Weights of a small transformer language model: 2.44M parameters, no biases in attention or MLP.
Each number is 500 + 40 x the weight over its row's rms, rounded and kept within 0 to 999. Layers, rows and columns count from 0. Numbers have three digits each. The size before them is the row's rms in percent of the matrix's.

# down: layer 4 MLP down (transposed), 576x96, rms 0.129, rows 505-575, columns 0-31
# up: layer 4 MLP up, 576x96, rms 0.332, rows 506-575, columns 0-31
down505 095:539389490522476389509474532494495524495558489474451489478472420446429535504558511526424529495568
up506 093:473547424520478474444506495555520534501510456494475451606523569470491506492439510533455489462465
down506 088:429440528430506501498458522512445501461473587542473549479519560545531456471450463525488500493563
up507 102:472482507500461507491494497522455523511537531534502465481465461494453513524489554462561434519560
down507 102:430508456485492546552494538530412548467458538495508547574513508545511516479459478430429483424446
up508 098:459514444538493514543552489491481501587499532441526464484519520519547448536516489439499438461474
down508 091:421480577513468513561507491453477526480514498584463450470467479578508479521503460475520555518542
up509 093:523465465483443612444490495461548477545531479471516521502395502444461517554497582524533537526457
down509 091:459548519477558543433522520528487541451517531508513482456549502446503486528492531441437496455594
up510 111:492437468525489513459526514526547452439504518570617495488470498478500440498586489503488532414514
down510 110:511500525528431458548454466582451508554486474502466434430514468513459426503457498438552516520557
up511 111:430460507575572472489562539488516589493469476459515550484550491459470467541476460512443461483544
down511 105:539523505552535475487532519531532477537556506522518471568478529456487488473458460536478517506580
up512 102:506536422473523478442516492576469489432479458520516495507505459539475572479499556487506540493498
down512 111:516504474480513468550523438502566469501520532483470560482529573425418490485530454533468492519612
up513 106:465640500506489532495451436512543486470492499478515488510503492480472519480513526555529438459520
down513 107:539409512538529430442530557496427536547496419523528484472490534541530503598511487443474531499492
up514 117:539547497427501544529457482511486526484469561509486490438461524570499507511417606530481483521524
down514 118:460538497500580416516480511510507503543514523486465467574401489550472484425503456503459442534498
up515 089:522528465516529421506568512564541509516583459492451528543426577472478479506466518472490520511520
down515 085:474501485456533486505485495463563477501478591473562495475461421473474480383478437480515488578503
up516 099:497501478508534533499463447423466441463452509516495507539457460541489454475540470489451468545536
down516 098:470529514465475518484460489543415527487475534557467481428488528457564532573381531457594530449459
up517 112:507585536449489540460525501478472400435530463481507526543452452606490562477451499495540490442487
down517 123:452491490474487482412484504521474523482512475477492532525499523461522502554540501527587472554495
up518 097:513497425465506519456533547524536512490465510580442525540458540541449600494521510506490505463492
down518 101:582496447543527492488508492511477473519508499432410494496487490461546445443469558428520516511566
up519 085:487505511523514531476526473450529485444435522458494523525473515474461492471463524465548528537448
down519 088:554531560472468504574475575494536444508495549443474520477530526498521436534504508482496482515508
up520 094:533507513471498521556527467451542504516507556509588538553494451517532541413529512499511495496490
down520 089:363533495469443442427492533585509477544518526511466479493509547511501562534458522477552486513470
up521 101:514487502451499538487462473567495442502453489462473497462530511530473548460524501573473521517545
down521 092:432490523509459445523467453483480468467513533517486504543453512490520457466506565454486411481510
up522 101:476508503464490542491501494504509476543538494570573507529425524520505523444586451507430448539489
down522 116:495469540544513538545468530515532559471543504578500415466550529581542458501539552510514543518557
up523 094:463532501557505560529514619500499472392447522418485541525490459579490529532503503468481481533518
down523 095:538524544544445431468509557476478489460550391522536495486551493494501451492443538540425460489482
up524 099:478484525544489473467509484454495476569562493541573604532513450511514538536613550537513482542544
down524 092:485522540482563528566442495553553554475488517502576497517415473500474465481483471456520498522505
up525 100:497508488541509601468503493526470461459469451479539505477443560473556540531464494490568486440461
down525 099:516569513520489490413544520516496549532461546549561515492491525552530507496521463443454542482488
up526 096:498429478477538488506559438438521496461475487481485449540523523505614498443540483512543472511574
down526 085:536586473498423555517477471554515564473526505502497518430513503506576542527494522493465494556474
up527 106:444549473502511555509549536504509443469515474502406470506468499481462524526507568556461463514512
down527 111:499520362510526554422490481584537511515461472511479422474484549526482511495512506452547531498542
up528 089:550467563534518538493563541425500463527492509455437500520493416407469541476500482513438519506418
down528 081:535457480469530531514436435572487545501561444538540453548516514553522494476486530490570520482496
up529 091:483507400496467589531548519541508480485505471526472480422466487489513535414501499501517487505486
down529 088:543495541491446570528472518512529505503541537481432418409504527544534424444491592463451487526438
up530 095:474482423542443556506529524514482500488583520504530446475446566529512539519436531550473478555485
down530 096:489544463468570548564590506524538512535516574536469436459438459555465459515489543524561513495445
up531 091:560489522485472484476550511514510432508487475514526520532497504489523454459459513445525483472517
down531 099:533496492459568474537469349517500532500482529445475446472530539509458493517588496514514601484545
up532 098:512470492508520507459492487474591468484447460523494552535505425534544567431509546520494512562545
down532 105:434466462466549461398467504559486454508530442483482443513549547514476472458602530457521555582520
up533 100:492455509542529565536531440479511475454436460511486607520560475514466543478596552497485484528439
down533 094:556569450510520441490465520567549517498469478521512530532428559474488454490478451484461528468505
up534 101:422493433618515539471483589504501465527458498533444570494495530519542426499487492514490431487509
down534 106:536463564439503492455506564430499565487492481566505456475466530550490528527500471518539559508511
up535 100:459449413482455563541521485521508549474514502518505452444540465514521503536513478468507514534498
down535 108:469563490446550507491552544498513579458479513471495490555496546575487505514438526500524505486539
up536 074:540535450588418551483497514468500470479546477531525507492548484515464502525504439538561489460446
down536 074:486517535513493522540579463513506582566540481611485487506519527511482418530444461520418538476560
up537 094:549487523477467573488526580509518571467485508555550493424460482493483532415533464516537436547497
down537 083:450443508567556474481508435472483430508513481544546428430495476513556435525511477486523508465539
up538 103:484475482515485547458526493491552499530463580512421550506467467470514543505429466479445508500508
down538 094:464553543494551550425472478443552492558487402505470441550476490460558495561538501530546511529487
up539 094:457485520635446484478537489505559442511523511510486471500488499443372496580473533508468471520496
down539 100:480527507489477436513520532525492533476542450526575411495462609511532472508509542479489471426500
up540 115:542540457461485471465479494550488510516472499505533453470553538454493531435438469496555528495506
down540 114:511471546494503496504512477520492448591493483428463505559466496440429473502457505468600517545503
up541 102:495534506492485464427537503452535507535526475565542522525429483482563469475527502399554509551441
down541 100:524527510528448495506490456565536507471502421546489464513429539480540438494485406426557483531535
up542 089:482481552528499460496505508577464527403510416436515500425443457490442458455539447487522501505487
down542 081:477486454465502539447484515472616513488479528585529471496540539511575595526511630481499498486488
up543 096:460461568474544438526499465471490528475516512594531469492490480546517552520536533541539539561574
down543 090:486494489509451475505498571521544490475482484539442494428478596592529517474570519514509514563496
up544 101:442530544469522510459474516466521483469506520531489502532535442519527546445489546577454584492482
down544 106:504538458485525533521551547453502507510524511495449431561494473593445471456481430564499489513546
up545 110:453484445512479462468497462587532457515532496497490557553455508441544500457481524526516519522495
down545 106:580551487469526494553478603471484465477454519546563471475525506472477469512392484536510518496498
up546 118:540429421563542524503530495568431539497447504472407471500459498520469547510511454477474511487559
down546 123:533448432483551539519530514467553518472489472537452535548550524485515553472548457583572481583456
up547 107:549528468558526540478525447559521572444458493497521493473465441489476508504499520505523455514500
down547 112:534477487515449513508508452410435543525490469502499514545476501525510570484484504491471446528537
up548 104:511509463521604469499549555506423529463555438430444450459522530506515475533491537508507527512443
down548 100:508527474491452531540556508446474497488565528486451475518524430446452557513483546558523510526463
up549 102:423507492537470507533561519534524458474473463455452441542422514573487455470544512505475515497500
down549 099:548462545512506491528501610433498538454450424517519456476522437485451529507460492510524536466418
up550 085:521477501449525487481519526538456474546502452448546414449441521486441478534436571584476493529501
down550 085:487486552477456527466498502478486530445488520499499498529427576478490529463445561465490479470541
up551 110:477538469522430472483503486473459446515574450511500574561442549504521510539512541446520443482552
down551 105:534487469559502552448516514443482475472473534458553438458515515445491540479508502474543510447520
up552 102:505529449484494536588596449498513491499554613442466573531571493483449447503534491457554500500500
down552 100:513517610498430478461461485522432516501458501456497512500513562573577506552421494476445521480474
up553 089:546523481451504501517540487485500464557522550442519519372438510481502550449516534552473495459512
down553 084:525475545448448543476572465462489515488450514515501466421526523523466465512461525569472467510513
up554 108:497460463534576521547540504482513432476480594505448512428479504468527399538545469556479487554475
down554 097:539529486544485511516518545588513506448491482486502525428542432533509541508570516470534467448479
up555 116:550520466554385490533480531546490487498439532484488465515456532517519542426536505505520541528588
down555 122:448530441551475527555549543485467460559503504418465550503564486478467455482529499562547544517417
up556 102:499526503551413448476416553516492508507501533507486490498490555393491535462500547572470439480463
down556 096:505507477472499476482473476492482500506502517504540503470508568559516434537492514399517551453571
up557 092:522453417461543456526458537505469474583462494530489483516562502513511559492507455543464511503494
down557 088:493460582473536479532491603456488475533461460492451539475484568546513506506542500542460489514482
up558 113:524505470518464538460572486422502446424424479508567506528507485452542499529483463406508507490556
down558 121:451511541439512464454578558472443467474471503514443589448486511495531468498503480515488491549476
up559 096:528548470531513480431494506459507524515425466504520406599458488549495461449572523552540495465489
down559 091:484578512436536539494503526433526487487499523483496477530506539551432537493490598467478516479484
up560 103:517531432560495564429471518472453530477548448587508574506458549484499451464443506518454472525447
down560 092:496499535565440486572505541450515571475504478524602477493582516553453507461498516457504556426512
up561 110:493440444496461536421531474496553494564542462480535547504477536497497500425522534478478442536537
down561 114:452459523538596485524508477496456499530547552426521473410560556559539564422459536468506512524508
up562 091:524485550459443487515448512510447470446461522510568449523481481539544503557404469471478525404499
down562 093:476492473524549490502534522486571439607490473557487458502554513517499434473474534500522529525483
up563 071:513552514460511511411579463460550528394529473476519520450498613480532561495475478531481492470517
down563 065:460427539496520420512498522489534529567567487494482548444534561502477428507482462485534478464496
up564 093:548534529436492480456415490485455470528564494473570506424598498456517516519556524527527430532509
down564 104:477485439444519535495523517467520554459491554491515465553522525487469515513461431509415566459587
up565 105:512459479572522463491458515572485547503536487416511537417436482457569512536474498486506498554494
down565 107:561573481512496536450458530534509527542501495461525399479516528544516519503518519481476448501439
up566 091:480517449494534423490482495419514485557476521484531577506546538522496539502413562547443443550424
down566 090:579484502518535522469451507450438605391547468510533465470443540463498530525552483433475524507429
up567 096:531405443474492547470501540528536586502580523545499484428525585474523446463434489543469495514482
down567 092:524481539521485469550442479508503534489504570566516504536493525527491533543438491428495567491468
up568 104:509491456525566532480547549471530488571451415521511480551471479537551501492475401501488474439507
down568 106:477487473476535472502452658477514497489524454566566468505506535461474527478590466527532452545448
up569 099:507556492507447431513523580538425527432494543568560548479396480493493552514545447441471450497513
down569 089:523393475510528525488491508477551489516501452465424490571543508546482521540517521470468592454496
up570 109:513462582568445600468515595533434524516514520448510505542578478506456533519471542485432509521474
down570 111:482545436556484558501517539444532484502463597466576461535426470507433465481472537410486447533531
up571 086:511486474502588402534437505515477477473526565468544521515460510583477546497440441486525563529453
down571 090:581527530530451584492508554465547509417462505413498455508486509514553511502530537475489601475501
up572 111:538474486453512486542539446576526501419462544495540490476461495494519566515462465478535493493543
down572 121:533457521456464508519485596561466511468474473453479517529561490520490510458501465521511503531498
up573 110:474511523443519455500460458514543492528553447485565490541551538512599540546437525473526490474548
down573 110:567528585474523490407453474563468551504456467468457482536488484492537462483507505521467523499498
up574 102:497445513503479513555464443543441501516495586530544528515521473527541587452452513502563571493473
down574 099:526547383506489503494501488479533465505454554501568508499553497567446514508517496494498592454522
up575 108:513451496545487582525520498562522513514543501490494529602526509510454524472483502520461445484538
down575 114:472484466511509462477494496514518426552521462442563524519504461466553499436555447556531492542492